config = dict(
    num_hidden_layers=9,
    hidden_size=512,
    num_attention_heads=4,
    num_key_value_heads=4,
    head_dim=128,
    intermediate_size=2048,
    vocab_size=16384,
    hidden_act='squared_reglu',
    norm='rmsnorm',
    norm_place='peri',
    norm_eps=1e-06,
    positions='none',
    qk_norm=False,
    attn_scale=0.124,
    bias='qkv',
    tie_word_embeddings=True,
    parallel_block=False,
    extras=['local attention windows', 'gated attention', 'short convolutions', 'capped logits'],
    init='normal',
    init_std_qkv=0.0336,
    init_std_o=0.00791,
    init_std_up=0.0336,
    init_std_down=0.00396,
    optimizer='muon_variant',
    learning_rate=0.00774,
    lr_mult_o=1.65,
    lr_mult_down=3.0,
    beta1=0.93,
    lr_head=0.0186,
    max_grad_norm=0.5,
    warmup_steps=200,
    schedule='cos',
    final_lr_fraction=0.0,
    batch_tokens=131072,
    max_seq_len=1024,
    doc_mask=True,
    train_tokens=1133000000,
    max_steps=8645,
    dataset='wikipedia_en',
)
Each number is 500 + 25 x the weight over its row's rms, rounded and kept within 0 to 999. Layers, rows and columns count from 0. Numbers have three digits each. The size before them is the row's rms in percent of the matrix's.

# down: layer 3 MLP down (transposed), 2048x512, rms 0.117, rows 1392-1426, columns 0-127
# gate: layer 3 MLP gate, 2048x512, rms 0.0849, rows 1393-1427, columns 0-127
# up: layer 3 MLP up, 2048x512, rms 0.0861, rows 1393-1427, columns 0-127
down1392 099:550519431491508499490493535492457481470476497457527526458486477479467544492523522534525458524455548509527503487487473473498513492557487476478508460491541477479553544524515526492531506495499481521510517496457451507529542488504500540494517487548510524522441468500518465496533503520504513502464475516487479477510503508522509503482505508486507531489539482494485463529498512490479456491504
gate1393 099:510479496506525488461492488521469497510517473516525517503479508542525491499500486493443522484458521526496425523487490540547534504534498526455539462508533487456482503508520511526506483499476503506468472498538527511496548536510509510507483531499522487467514466533459507444519545496493490470488505535482482495467505501501499514479514521488520479488508521546473514515467481499477534497500
up1393 092:466531493519488506514501525479495500462531515468515502501509503501502536481503528460471515507468515472517479504471528490481513518453480510512530480477504496486506529474487490463519433506468508542479495488454504498487475491489510513504524528515487546509458551517469447496464463507513513514489459482520548475477463482472519522506534469495503518493456422520522482511498510466498526500537
down1393 107:497551484480512542497494486497487478505545502470497493514470506510483508521458510526477500499526517527500488474516495498498531495483458468497512465533565532554516511516486522511477524525533488514515476482490490564546464428529482507511495504490496449500483526467550497537527494531487529489525510508469506485526499513520523514475493481533468434512510499480541470486486486482482508475501
gate1394 096:509493508510473477528479528519464509522491534494481509504519494519485535500460490509484502512468526510508497528458533536472487489543523481508472465519526519465547491441507566470530519476508466464484508460484522497505473490462469505495499508535518515441564480481493496516484518510466485465493491507486512472493537461518480452540521513531511489514487538503519550498551503512518508512495
up1394 098:524496548484537556460497440530494460517464494499497502511461493520452473461559490518515500478504480496500493502508516484521525494482514530515517446500516480566504523544503509541535483524559484531551460490495536505460500519475488507495481469517511493535482535515464480505536472513476522505515479544508436478467493467493488512469461489522448484483520506471525467483458487459496463479514
down1394 107:473483495472529499492511454496492438498516501471456486526499493492484503487476504453545507474530516481487510465521484479472507500489550531511523524508540450506445480545498517487520511446455507492495513512487496486473528480481487502517489457515520487554490513503562521499512478527511489506486493491484563507508510490443499522485542459498534526532504499502508480499506527530480472504569
gate1395 096:483451495484488537504523509515478482502528503508467525513505497474507496527523497518547487483488478499518533489515542507478496441478456503487503530449514499510460464481426485481511479476523496532520493501489527497503489477471504555470495543482568473496484517478509514466482520470530497497481518506512529494475500517454522547508548512566516499460493463497513499496500477491510501475494
up1395 096:524476486497531514517472506536541491444514525460508499519488526518539463510478491529457496545498475466499454498470486489530459483497480502480463522516512523480475494461475495495483505497481486525490506479526479501523479514505510474466518457512506505482522477462533486501549483461527487502510527491503499537480551497483462486480514493509480543499471480519524482514509508521508503531539
down1395 104:524523493495482490497519467494445495505499475496480516443524473500504538513497478508505474532525535520521514522487510493508442474497498506519484495574509526495491510534511516491526514504459529484486489518513483503494513531491537513515507489544464508493520497480522484536481575490476521520557475528486469496535501491471512513477494470482477506518522510451504521497492519516551529464518
gate1396 095:489481498516477585515527484527477484480546489432459504512479434494526476497477483450527541512464495506460468480510535487496520532473531489523466500549445482538559487488457513527524492499467493522488492495508518523469494499518504528443530515528498475477556519523511511470510503478483482512496464471519475500516512499540505492462507476513530528474460544480472505529490495486529516513486
up1396 098:469467486474529513503519493546470532492517490499494504513469417468512500499524487506486483467450511505510544529515511465499530495529526489496455501484507453499508503534467487527460535561511465524514456486508481491462499483535531518522543517482530478501519528483529486483504515526507471478470499572539503450514530507498488491489519507515515515500505522500503452529524481484491549501516
down1396 110:453499477517502495518457497466503493500471502495492486500489494513529549527520491531491489530491521520522490494477477468503461516485501531527476467539526486494495543548485555511500480453467509491542507471536511502519476520496515452502485529497470512479506495514465510500442493501472488505499527477484486502483513507481509501492465536514532496531475512566532522457468503482545510525531
gate1397 104:490515499508472479503481483495481519503477488532475493489527501457529559495483464503480518469506459527535499533524533478553457488480492514493537544501516522493461477515545519505506479511533495479453532447550472491510481459511509529528492482497490533512481472556468486506519519536512529431496486515502463515505515466480531470496540472514468478511504519485469483466458419504519527515464
up1397 101:521507471485485521515531519520502479488507459534506466500511503493505451537535513475463493544487504517493518503534483531474480494484474520448510537439522493483488471539512505491481506490551496540560517539484494535497470450500501540510494457531534517484507520524553481481489499457464457527525466469507476555513503499533526489499455457514488505479497516475495499499499517495480501508497
down1397 097:478494449507479494453511514492471517505541464479505501520510462552483493481517516505476504470474485488505508523543537491456488583528497527494512506541496508480453557504515484527465503462520529506519518527535474469550496493556553505479481496487483525545460484535495514502483506541477492464511501484486520491475506487518529502488494516553536534535467547488498493494496525504486483494523
gate1398 106:531488512512532445542475478509513513491470486432530480512519504471525504532499527556487506546467498510470488523501498538482486480518470538465506505495540469499534490509499523511486491483478487499530465540487441517518486528505461479504484512506479514534479535488528510477501484535509464488484498502477527479513493492510493473522458485446463492477485470473501506489497494537524502457460
up1398 104:432492476465496487493464484523535489520537522512489495489475541543515519466456481539496515518523493520550484432502542514472498470507517472486466492494520487509515513488494463515482502504491526526508480482468541509520494452480511496478491512513493434502537506487520494511554537518491501510513497478528484484571482538509475496497485529496516481519479540501436494518507475489490550530516
down1398 096:490462486534560492507483533519457517523495512503493475517529502510499459499481464505540507414463491504526488529477527528483496545510504502516534484509496508465477475484490494521527539508520507524528468513520542529467480452493504459485565497490497511503513522491523490457469497498478480512465520524500442509465486500481531477507498497528482505520434440535499500472494492517527472491504
gate1399 105:490472481499513510545544504458513465528539499550431498520509490521468503506548491505509502530483449501448537466493538462502520503478476469533483529518503511470519478503501543486525499482527487503476509502468439523516425544515498480469476526453499492516502488510512492521493556497494514462490563464449508536546489507455464480503523463509472521508509480460507490513498516494485498521514
up1399 101:512533491490526508504485544487483492529509486455488461498495488544505486511512529445488473507487503491453501481485501524512484528496495483546454476494504462457459485516509547516471498512536466505497547538507475485473483530466472479513505495552548476456503498520446539456528492506516445506515474501515494502512531475456520525508499495517479477509526513505505490516478503474549490473527
down1399 098:501528535485445465520525494488474452457479499465525469506489485510501517476516441496486489510504480508482505514480511500473514542494561513531480519464489530559512454513480499507531524479475501482497481480483485543493513517522501468528447472518489505547470517486478450509519551501485539483514474509523514531513480523507477469486524458526479464484518515486478481512493527449490549453522
gate1400 102:526462523510489497517458502550494489518485493513512493528544507509516505461476551519518490527460475509454514566492519469555492509459504522535483491446520427451495527505497511488488494514477518571497530490513481466491484503489501533471465519516494496492517483505486458487532478496518487514549487499527497519502527483477486526508518477458454474522505527518557553455507526529494534493486
up1400 104:495505488493488557491465519524505519522499545470483424500476525511528526511493495544494536498455458495511513484493508497480488537514499504507515475489516548474492503492505494513488520454512489481502525503536499491538475490549534526515503522510534521478488474496541520485475454500517438516518525489481509465507520512521538503518501489514537470500477503502444514514508500483522498536520
down1400 099:518462512504501477502501467497521487498531531477490472479502475496514492535504528522524506521485511484502498528507503519514511494480483458484548470532471550481496457507515450489549505497558462519496509452503514491543548482553488521476535534520521493503539537511538509483510511481535464493485507498472444515481513508509492473543477479520480533527497500459461530525462491462483496503486
gate1401 097:548515511464476513482513517459516524480529485524503487491511501533507513486456490529506538487432576488490490513505507475478496506455491499483497501474508461489504475498529498483529540495495464505481490498516458471490542495496489501485490546466507472532517489510494527513504435429539525511490508512548459500542520486481517556493494524540537523502490514508491498519510513504478493491482
up1401 097:520443478487500453510477522491474524515517515515504554515491527483496511532492498515492492502531537552468510502496515544448459542507497513513487504527484486518498482493521513488490502508545524502476523518515481519477541539463467517526527516540496477466495490496502523446529479509488519483462480452493515520478507494503493499534460496465518464503490474517512449517493501466513509529529
down1401 104:458534517528515494501485488515534476466501505481498511512482466480492494501502502483516499482497479504488510501482510480529517467465509526510526506518435503511510487504508545509472490520509501489485492493557491508468538475542486485524521501490492470506537452519516463540528481555529516540514522510499507494474517477504476474483504487494493493498541566473555491497582522528527506492502
gate1402 096:509506483497506440485521464483486485474499477527541469503491482505520533499505474503529527483468522497494486496496532496528493527500494435443494508479498490505462505503474510504496551500530481516517520525502505501484535499508546500508487487488505502501499501515476451525510513493550539473465488523447445483499508503555528480470542520472445503539531472507478568492512502493489507567502
up1402 099:488484527482478494524480491490482472512512529530545439516527520484499518498481477509518527512518524517556512514509458508539534484563460462493509442483509469492466523559539515472438558506486495454509500501518451443488499467480516506517452494489487510530496471521501511511524506520473513500530502492540496522503523488521488528499523544484493510468499470500507544493489494475485461492524
down1402 101:475466535501472492455520515520519484496523506465539506515465484465533498464504533500519488532471505536506494514482502482511473497490532524439462539525489538506510515496509534490519509487484506500489534484530475458535523531501512510508490497535472508477475501521484488508540447495518513504462513499486450482502484525517475463517495524519449502483516499503488531522492455506507488521499
gate1403 099:494459458484471501474474469508495507457537471536517496455493472553467491491499508469485468475491528528494526467486506490498516538482514503466474539494493491460510484533503447486489457481519481525496540502525495491500473508555475471542502521503473508477540479534517557511484515556499510540483477516498501459465513463538467504529542473488514477513482438500513528512520541534476473488515
up1403 096:489485515480464559520548503541485507496504492482526528527482501477519489507488497539497470502470516492515479501507481506490447465451519492516555480545512487481515580496455497540486503496511521455524512522502508499541527480509445521493496496495529560491489482528501473499517529512499520458506491460419500515509502558443446479508469533480506511512513495483518514459473459501541523501560
down1403 103:490490490449460479561537516514542506529524542504523505560514514490454479497538470470497494480498503521471520483540512499530521501500503458512508467556473523479528511488514465539516461499502494512492498503511465505495509543486520448472495488508477526490467528526462501487502496525499522417528461512511522504509532487512485466471462470476513431497514531479545490541517454497509520481524
gate1404 101:476510508548493473461496554506505484510496476505535491496473506489533539514523519472473482504479472499451511447545512482510508524504503533520486460486524484478484501430514498555504516487517506518517517546518540450487524476523524482503487520511501495530510475492508508521468426485475534490493491482477473451453460486443479486509509524520492500466506453519507550507485486497455514486476
up1404 105:464467512528510523520505520492475472479504514494492478471493496480530481516513519492480497450445491500481541489481530455524511561545489502449522452471505520528468467488538489509530536550482536452534551520508490488464473491491503461506494490484452528474472513513542519499502515492495461475469541534541497486459534523457503491469521522542535469526480526483477524542471492509493489490509
down1404 098:517505506553505561498510535531500512482494535464506526452514518535473489500498524522530475500489546504555494562497526500526473482519507506541488515497497513475515475441507491484450526535525467482531455518497467511538464467506544485516474500502546524498488421521504516494505503500492544531497499490489510528532467469504540529495478502474485504502470508512502483476503518522494490502466
gate1405 104:507481482485470521510461509477473495461533488491484487486470517516506486518533457517440486496501507527478511512507507485484477474504508507451463512513484486479537544507457447485506458463517446541481504490486516530514480472539489511473506471512585573521501541472469496526529493519483480474530508441475484513501479486497513507486534475488499548524510538480530475535469470491565501480518
up1405 103:506506511493527505496534503541565529515498506545467489542489536469461493493491490566515466492531483488515496473511490530506517462500467475489499469494478501508512495524440479511459487481492495493509535524473501489518488505505501478472489484489501492497537556458536477452488531511486520482454452522526539551529490532496508437478502485505496549505488513472501488462471501470541526493500
down1405 097:515514543450495488515485459475469473473517442498499514450460493532464518533499493525515492511500469489466511514500504499477507464501562511502487522480483489519499547474534492488565497508504552491479487461481526476486517463508494511499485518541503495524525502539512501488521482490479457512499555477499483469501512498489525563511507531482526457481540495531478536503473506528462476489500
gate1406 106:435476472476494481517510511562542524458512489534500485490515507465467556476520488537521538487531459539512508497487526482478490521485511469528486542471486477545518519534513544497534498455505541497440512503474556473479494469493499479457491503479507482523506492499512510569498513496530490500503511471515530504510500516482461539514510542506503515505499488497502505500503581488565489515475
up1406 104:480484501497531536557493481483477546552485499523477479457458468476527508458559467521541531484479504581489512503479487470515501509509471485507491514491504500545514463505468533501518546481478477524510541509522510544502507506483495502522487447565469498530540466513519533493506507525500477501493449521487478515455498505459491440517522515467539529491475462528503508519485464472481519458541
down1406 096:537524472447519499491533501518542553460530542528508516521469502500495533486477445554453539499460537463497489504469489479487504478498521517490484502536500504531505551515485489513516537497512490508538530449514541492453527486488558501498520473503521526455523516470495474504509493508510491494438504476529499492527450494515530465490513490488508497456526485502517455512520472545495531482510
gate1407 102:517502506506511491481469505478481465486457506521498491498515479505521516505471558480520481451473504441493530502523475537504475465519476536466483493497485490476537519460501508494537498467509474498539504498533497506489510467482521511491540467458474474522491492533465561474515501522513530521454527476515477490515496493522513484495503488517517482520520516522545469487529527505495506507485
up1407 102:494480538524494496481488541541486472497452502451546470521509525540520516527473490491509508565506474501575474483503532539497494486500507533483546500506498512491494487492447494546513526541482519513481477498508482486518519549468491509538550523470479479506488516487506490493524510451529521458556492509499518489539559464494520496490533535508517512483497543549504454505476479546543435550492
down1407 092:521502495524491496470494487479503501536541535450511481518513464467479465505539500518505504502463474453489524517494498488471538528499514524499511483529521509509461456506441504491432486508500550492460483488486511502497508501489505492522480530469523439505493489532532541518473477525528523519469481506487538522474548486460533475521474530505533509501508507509515508493478469492482475448509
gate1408 098:497502513535528500515520504492491509559523494529479512504470497501483494515536526509517509517497561489508519531517507486497504538520494503498513448514486466497492533463491478525479508477556551478504500499461511518444459533466479529478523537503530540530477481486540504539564471513498493488469481511549437473514461531540475479499479520511506495479511483476478541577506498465519507511510
up1408 099:517503478502524467484495520500555526518528481491515515531463508529504522516485528518539529466558523503490466538517477473507495500513511471476510492535528492518476522489491483516531534513535505500498536478443514535479471516503514509488517509501522510464500479506514482563488511531504533499470492517504490513451472561482482443512487508507546490499526483487522505507494458521474529481520
down1408 092:485559507499494525520482492496467485493475512517507495516485518468499523486481490516462493507464499528546528464509528507528511527502514494508526507504497520489486473523463500507542462484502555484502484506547499488523490484527538500475506499527482517499519535484497515477501488490507512490531507514504501501569508533509487477464511478507456535509478553492483501497516452478468470471464
gate1409 103:503530520490493512460513477506483497518528505558495461456469511496461457466463459483519492494501517521486482523512522486495502521565507513518516482443529543465514480491461533448485511465525516530519487494509473496450467513504447485486490525485469507523528524554466481475549512502526522501537484465524468516535497539524490503471449495512516499498497517483500510496509516529499530457469
up1409 102:560477467520472565510488490462539538478506478512550511492476488496497507478507523495498484496475519500521518528503496493517556530510468486475559505465479538478535487501448561474533470473524422480528517496521517509498490477517522512468532487499501455491483539451465503485477508516559497530546501507513505524532478496488531513482471482486521540501503479520511511483491501493523488507514
down1409 089:476526538493533488474498492477485492516477538481495490509476503470507519521544555504491459493493466490503492514502483521525494487497494523500493472465488507512468488525543505530458536501536536471519446518487462486478509510551549488493483487489494527517482460493528472487503500509564512500530535542490469489546500468494538471475465508484486514515533538484497501465521530502496505435468
gate1410 096:496497497479512505482529465513439502489469505503471531508486527483482478522514522500535488507534505523514524470526508472488477518491531522482445466508476493497465484462518502533536480480524498543452492503540508462533521506505475502530490482493501465496515514522509460520505512474503548509482451528550515493448526522499472506463534493468510511473491502496550508492497461494503525451521
up1410 096:534510474499547506503494526492493513505454478523513517531532475507483512483555439516512472523519461505491444488488592502505513495549512485509464476541506485481488507493522501521474503446498508477483492550499493470498457559519478475510470483490503497506539500502463561479493484483504492519482484525514530477484480457530566477480502516454503498498495498500501524468485504488486487473505
down1410 100:506455489505471487521511449516487463485473513526531506541485513454493547449480500450488471502480507510520519483509514467498503500498540471494450518511484502520543519518534458471509500565513527473507563517498514519470518493531506470520480511472532503478547486470532531499516470479489500511493485510563534517483520474505511529519529503457508480476502543522497490489487461505456543480474
gate1411 100:485562483505527508540489530501480456482525501511484507507501474481470487549488480507490501462494550509478484490489497494539522502505524491526480442502493550503483469515468443534528500472489486483436509510510478508503504496572514466456435479532507498482509483494506521495460518479486493489467510509536512522520499451508505493477519476463512516513513552465526500494503529508489503534482
up1411 097:452542507509542541494532510464510478522473528490547465517492508476489494517524498519543509515500518512481484560452492499490481510462474540479520470543474502499477503538533466487507460491501471502491500497498465519485517525555503502506495470524504481497479526496520518498468501423504489463460473515482534464492507479480509492533502502445482476460501539477505457473528512521531487516455
down1411 106:472522499501491480497499478489527499505499490521503545465472475501488473498487502472519517559539473514459507521491531497507492472523525521461487517461531495553476513444475488506510531494504519517485533493480496477468499549492496492490483492484513512466520511510487459517531469518513488496510513513505545503499483503516496498535513485487472491509493522488505506507542498557491468523520
gate1412 106:530497497507522495486506471536557479496482457478528498492485483463505509561482461489518521486521482497469493507483481515521526503499498537556523525507525513498538521467460515516488500481512463477513514541452464498541551466473482529454475471524475518521519488497508535516525545487468509497481509520485492519481508513496484471506496485507508503513539492510474482566484524514482499512522
up1412 103:516498469490527475515488503516486516492500484520517453495465484485472543473494551521466512518486497508499505509479504502495516518492498510497464486506526544551474489536525523549501489510531529522500552487427502510542442525497485516492515544505457513486466473523513475494503499503498515478472475479477506488513489511497541516519526491481466491468453511551465506522463491463506492518511
down1412 099:486521481468502481510532533453527461478556476542499496454509495494510492513504471497476506474502477496508509481524516451452469460459536498470516488496482489463524502522521511492479547482515465541499520490495553516469490509520514526497522503483514463530495516518513483528432528454487473489489476497478454516515548509499513478510443504468493469508513493521551526448489484475510469547521
gate1413 105:487493512495543497542515476520534494473480475526468527450439522500503540478489523482479512482534499447544471464484509512570517462552496494480473502486544449481524494499487460498494501498498492526537510512510525522472519501504493541508479518503540524497473536508522474476527486457512463506482495522514531487490544519520465502486489458484461497479519504534488517476528522525510529500529
up1413 102:510504517518487510564491467551539486482479528528497542509478514527508555459471484497490501474477515505479493480487466505484504512562513481483499526496495489472498541490490535496506495514498486482472514453533512529482467472496536498511476523472507533500457448531521451493468477496472492500474520540527507474461473491513546500502453508543499483495485491518543493478496479522475513491514
down1413 096:528488508455508515484508479519482509506514491527505489506522538540498487484497501511496477519498486422527459502512488515529485502484487486515469508506493500524489496494489493470467501534495474509471496455555444493500538486500516490470512487467538522520495482506510506484533506493492475477494472473518435482528541486537509501531556477491520483510494475529479477464479482517537471429454
gate1414 104:490515530473481497511477498503576467476517469522527497532477507530554465493501530485520536485503476504447520501515516493485498477491467506513510480516451504513496503468479488508498499468505477477491513483495472520490567485507551472497508502500470510475482497544477483520500475499502487506519482522495518490509512529501504476570551470519508510486524521509501511498517517511485490483521
up1414 100:514458527490509512482464476501533486493510499488487465487514510498529437541508531521503507451459473504505479492507486501467508501515470543544485490539524511473502511504495501526520484481520472480488497522527493466492511502541458489498518510476527529489517499536489495541440506496495507516529514488492479487526479506511469516539545461536455503472524565525486506483515531502493500488506
down1414 128:507453517515493499454484530511511465528509461507548503522496496502523491481457550477478504514524485475471524497491518467503544493485491478484475493466545514541502488496483548506482561500470536498518499477466486501503540482498532492510484505487488505491500534511461462500458507474526516492510498486522505469492529546529521471523537514526483507468500474524459483522494511467479508491536
gate1415 093:457506514546526471478523492508517437501519462501501506476507544496543471490493511503505488483478505473443526542475515484455512500529516528484475512509496487484489466486521495520512529474495549489480565526473508507494506492477539481476501483523491512507490517521455483466499531460499527481426508546502487478498476541517474466420470499500490470512526533516499529525541506559465508496489
up1415 098:490506486488526508446493501488535513544491508492458510485491491495475510478559548510486497496518506446492457523506514491504512506447486493489554548526524476470555523510508499444534536474509491523480520472520477469473530491520467475449532534521472482481507486504477493530467540491467485527541493475493493518523461512491499475480532503513486437517493534523499460523523516476458525540505
down1415 089:496502496546526482472452498479477506529531547494533506496516498505446466497521510487521492534503496472472535502531464489525440506473485489540519514506517536505551481467507486482497482516484452498495471480525518493484504485517523484463505479471459443454477525461474503529523461491512509523486485471530500507502529517507491470540495510524505494526479486499509541468487503509487462496475
gate1416 110:499470524475496495524516500464450455475456528484523481519519478516498495475506481451464495482509529479458558476554471486478493491543522534511524506479491517516516488441515485524474500518520513549484444451491503516502468499494483489511433504484480474495508472494512480540534500526501561468462506490534533539527506516528543514496543512473505509507503489511489491477490506507467509505492
up1416 105:494477504482512551513486517530505478492516457470523553476490456515524506508493495459490509499506542493455501541530494469463517470480532480532507508471487502495547441429508505540514494505508472486481518533536504497503495499471499465530551496515502482530505521479528452470521473508514469464511516525554512505521484498503550508505543499530535481480511512490443486511477503506467487453484
down1416 096:505471468519493497554453564456535483466505506491516493498515519463510506462484508492507491482459489492530482490498492469504448514506496474489470471521529528506456543487518500508488501496485468477469479508485467512528484494467471536491492470474500509500541511485555523525519489510485510510495484477572474476506515493485500517479510492478484473506497451511488514490504511524472515480472
gate1417 105:479524489538523495489477437527498476504495501502517506513467462468518467481495502516516476500519444521514474452477486509515530502546497501502484498495525562515554546491510472542502485476513485484550486492520512468479484507515493505510474524456480432505488482511482495440525528490527511504526478530511510480504495537519513461493475496482507519497496482515512497464520481489507507478490
up1417 105:455489517530437479490475514455529512463499479491525508517494494518516530514504453532504498473472460499493539508478480482480491521506510532485469536489472442510532495493477525505502493485484531496449518497532503464514460472511463478472516506534483521580478449525490513476526495484482500502507498504535493531483529492487495514513494493488492514515496479489532484481478504542508528463501
down1417 096:521499538527487501507543524478502507560544492537489524535487499485489537505520492490512494520526504497507517496479519499484504485520494502500495515531525472520501512512452485496527510522535486547503493480524499515515461478549489512505492529509498469485475471497489516511430529469503488546446496539506500481485493498453531514496522468465483470479478470539455502520493494481533520506460
gate1418 100:442516534519491460485536467496517541472548505471512498499499500498510542509508465518516491487469500526488494477511510479469479572497507501476496532516478497491541470476476518494516544499445498459489534544534497495520473463543510523523464496491516511520495521474477484540486514499497522516488537461517499520502501501469453475485541498508515500470515489468448530472501514498503538530567
up1418 100:519454503516520495530446509458496557523478519514461525493516517502482492499486516483522498479498509508511513442484489467508517481500545468494489535494478460469447548516518486498501529495502504507516495488460530518491522504484516492487498524505488501488505502531471539472491547538543507518506513501464528489493519543469485540455474519481488464528493495509507506485489516502474460467470
down1418 097:537519509479513504501513510518512516500495489499502534514461530514496505475492475507506507494520542537523504499505511490500510490496452508485529472471504506471493454496520478509558515519482459500509462536489534537527523535450512500488460549484516497487532525520535456493479557512502504518476496530524488532491517475517461542499492471498473493507476493498531500532510504518518493533444
gate1419 099:503487482487516502492487518478472446480476496484532481506520513529502502453498473508509507475446479473501468515531527549478543429519482493473473531495496541491532494538493495481484527509457522459474514516492497487478526535498524501505426486489499521543493507488494471527499481475517498481510473498531496494506457492508512480496507533511534456489492521529495477522525516494518495447473
up1419 102:503524523516527509490514493508446483501481499486500536474492476502490466479462513519515470521479523503531487458537535543508522482534451512497506496501504494520514491515514473491530479491476526479544525470547501481496533501485466513521505451503500527477484489517521501515530506505544498502508503502456488444495522475502515510480533497532506523531458479509465485444480536511501485499489
down1419 095:539459519535486515474479512455496512427482443477531509504501467507509545519523503517492473472454462500504503576482509484472469484517530556590480490480503490467510514552476521491475515520536463501507511480457499513491513518488526505485466493534511534548509503517536463521503536495511505443439508504481544519505449495514513482477480525481484497464533522508526473511515509516520547477511
gate1420 104:541506557508443475490510473493507458498540498494459513534511544496496475483492513506469477504550535522489493530483508498500470510450489489551459492486508500464531532456534493507462502535505490532474516489496536540497518436490477492513477461496461499473506484477436503472512529453532498479477487526565496461486539511491487484504505497484491534484505471496484492494462509481483523491440
up1420 103:466462517507562482529480484499450490499510521508511465548486512533487469526513497479491544530524491472512519477516496502463503493509480489522479478505525511505496441517513505521492513486482521483534479461542472461505528532494495516513488471488471510513523498565518501518511475553544501483529536537500501527484476565516501470489492510527502488449532557466528541462535475475505453494473
down1420 102:457497502542549488465512511506458496494494499496476493500521525468553538479481500472483509494483527487531510503486491507507500535513527480473503525424487515498492490516516517522505506506475487517522489526497459459508516512493524531505509533536503483521529503534539508497526494532465470531511489489476487489491455514525467512494508529510531541528482511517494520494499500510503509557486
gate1421 097:460472502498546502465515509516476495475522545510455535518540508478527485475491492492496509467537531495554476525515478538499510516476446497537519582538491557489515477514509494508499488465490541481510476455478523532491510477502513489525533483496496495515501489506491498474504515482508491455489521530490529458515503490546473491500501515503499536520478532473469459537545484496528464492516
up1421 093:490497491496518511443478484444472499535439528525528525502511467524464504493449491507536488472480459474484528510487483499525534503499479523486488496507544467488516533488475430527516515493542474533540459545505516512533458538508505496547480507479537499469495524474530496522552557499501475465519481505487458500511513510469507557513525535464495522506524497556496469491494491489472532532497
down1421 109:508495501510454476500530498482482490472495479486513456507499497477507513497462454491455524514503480489511529484478505522544489516536510497470512442489432485502509498497503513490503537510474442523530489540511472429512520496545482482471512527514485487473503516520498511491483469480532522492489521493527521521484536482468480528467493507480476464486503509510485493488500518526505507527484
gate1422 097:523487544488507476478476506521517526534474482491511489489478496529485485529524497444507515527485520466507524521466482460495489497488480521499488529481477513475473489524490475514521459463546433540498521516525531466542506500481452492500523515522515497454485489537546508515501540523502499540485518490495487484537505479436495539484518468456499482493500537477519505501478472514528513491508
up1422 098:503498477508492560496487526521521487520515483493532512469470503478456501522506497496528513430538507519522499515549516510483488456536517503496473512490501472494475525487462487488526517494474540530523536516510512491518468475461508439468488434493534474508509500491537482519510516497512484517521487449486480547539446486514449520498482503484501520491488528456488483524491485513496492471517
down1422 093:513482456480496476523493464512491520480552526483509477488516500466472497460494483537452521493495505526516473510502553491469453512508477471508483449508501504488470457548482496510541520502493487460525512521497524487467479476519471542505472524485461486496479514493493501465506516491511517503523530534490446480496460498473531481489498509478495520505493530504504503530526504515500446509521
gate1423 078:527467500495498492567493511522495489553514463519505513506507514566477516510472504524518519534510501497469595542514529454531539517544506493499498502477495498506459482520475468491493531496443471511476491525527540479532483535491496478522483472555489514492489491484538472502506510532507488508479464554424523490524500528493516518486535522468488498457496508524471478525500524552537480511541
up1423 081:504482510496503525460551497529468525542483521521518482541489525507471484462510499484487485480513484493487521540494513512456520492531514504499517496456504512517491502511499510503506487478543489484476470484477448497489484489506503476528473481481481490534535432497500528472473561493518495523475500490460526543488498507479536520492512471500505463503498483480523481461485500523530508502491
down1423 106:451506507493476531510507492450499476542516491509507493499481485477453481482508505527551519502535495517501463541530472496483529520568497488484488515482521532483501498461501497489505498488477516478476521519495523482527495480524490486543495503535526462555488488537485549490512476484508515518488502506511482489524462467488514493535490487514509500561483550537506490505495541474505504524470
gate1424 096:508510532514510505450489530513508491503573545503496512520531485496527469469495499491542528452481512525530466460478535527553496511505462515462520502494525490489502488426470471492527529533478517495480503462474475517532517494498516530484526486498482524505469528514489484525494540464478466488533480492478476512478515511521519475521494455505463526493493474503467513491483522520468499529477
up1424 096:485493456489489524502477565519517465511454497484498497518492519514450485511503497513465505502548467491495466490481495548494513465483466483484495525538506531492547479527513463502502530522486448464492488497491506503531516509497494498481485504488524468464469518496505525492504518507501536564506492431503511530557549460497468511496478505475491538464485548472513517504486507515529499476467
down1424 104:508475462515486486474499510495487521515542534467476494513516477449512495488488483478522513482489515494490522531525512520498484540510519553514484461490447494527490445512509516494466506520502520461517490529519524536501495507505470441510485529486453432410498551506513503536523437456505464537488550521498494511511509496529510489527479489546453490510508497487544465521473541489475477503540
gate1425 100:546502496479509499514499521510507504479515450487525505519486517460509465502516514492520517521495468488544563513466523515483480459502494459504519532511512426531471516505505513531458506482513490509498471498477494470517483486486495477501494491525524530525487511549505535454565576543498494485501455514442517477539502521469490473553515517517519458504461478483468521469497479499472478468488
up1425 098:487513543505568524517480504472505509508554501495440526497528494497464536522499494525513560493455508505554499497500530494511462489523511514523512503505488474546518518449517494521520518536494554518513473479555494481458500497494499495487472471490506482561481556479519518540467507506447520531468497492505533516487502452488458520525490483491463488490523515526505491497486466519509524515514
down1425 096:468528462515503462482525506505495496535498512507507474485518507529505480496523466506506489528504503528512478508539474528523535472517496505513503459498492492475517493496484491501508500510519524484529547482514479521434505469469531476508509522514494525464537484533492538503472449474541520498459553522488486496534511449558520470502517460522465525472522470412494466511522484484474477504495
gate1426 099:489520512481519523519500507526511499514511487525516491494502490470492509576502476528482521485457495462470519501498499489496509514526483512514473521478484529499467509499526530507498419482508469508548497497482509524553480495463520481508483499536479500508481522479486543550523505521474465443528474524475484475485535481517521513505452497496498514469505534501524515545542509506502501427491
up1426 102:495533496502529503489487522506498531482484471543468425494510475529508476533489497496490486486457481500488490485509490498511518499516494478470494524493500543473523515489494513503557485457522495485516488475496484501500513465497472484505534544491498461516523504487477475505519474474514472483477498528536478527520458453495495494472563497507521462514491519524482521537497447467518526470520
down1426 095:543507545502487450538509456486535491525458486519492491483506530539460531521482492514506535510481529490527496467523502523447458501481491558516479501492477481507470481469540495520491499517499492508458513520526490525493529470529499473471471502501502552516481529531485512498476568522489480531534496514446479520506502513517532541466480481529492508474535494521515475500513497474482541505539
gate1427 096:512488489498512486510512523481519505529496483481538486472524539454502472472511495448527487523501523482490478508485462539491489500528491460525470512498502474462493483508496528485507465504511525499518498478485500478497485508504533499518470525471505469496472455527470497512517447496496524437485479476489494531481460508455512491495513529471486485476527498492557464460504501454465507470461
up1427 098:504479503479504513482517466500495572500532526513493486491484466531542483540440504568509527494507492508461488460507490516447521483476512496468477468571527518520470532503479446493474530517464492520502495502511483518484495493494497489495488467536521523514471515492479518496491526517493496513455499479497474520475472511503515547481500507544494485485439466512502509517485488492537537505522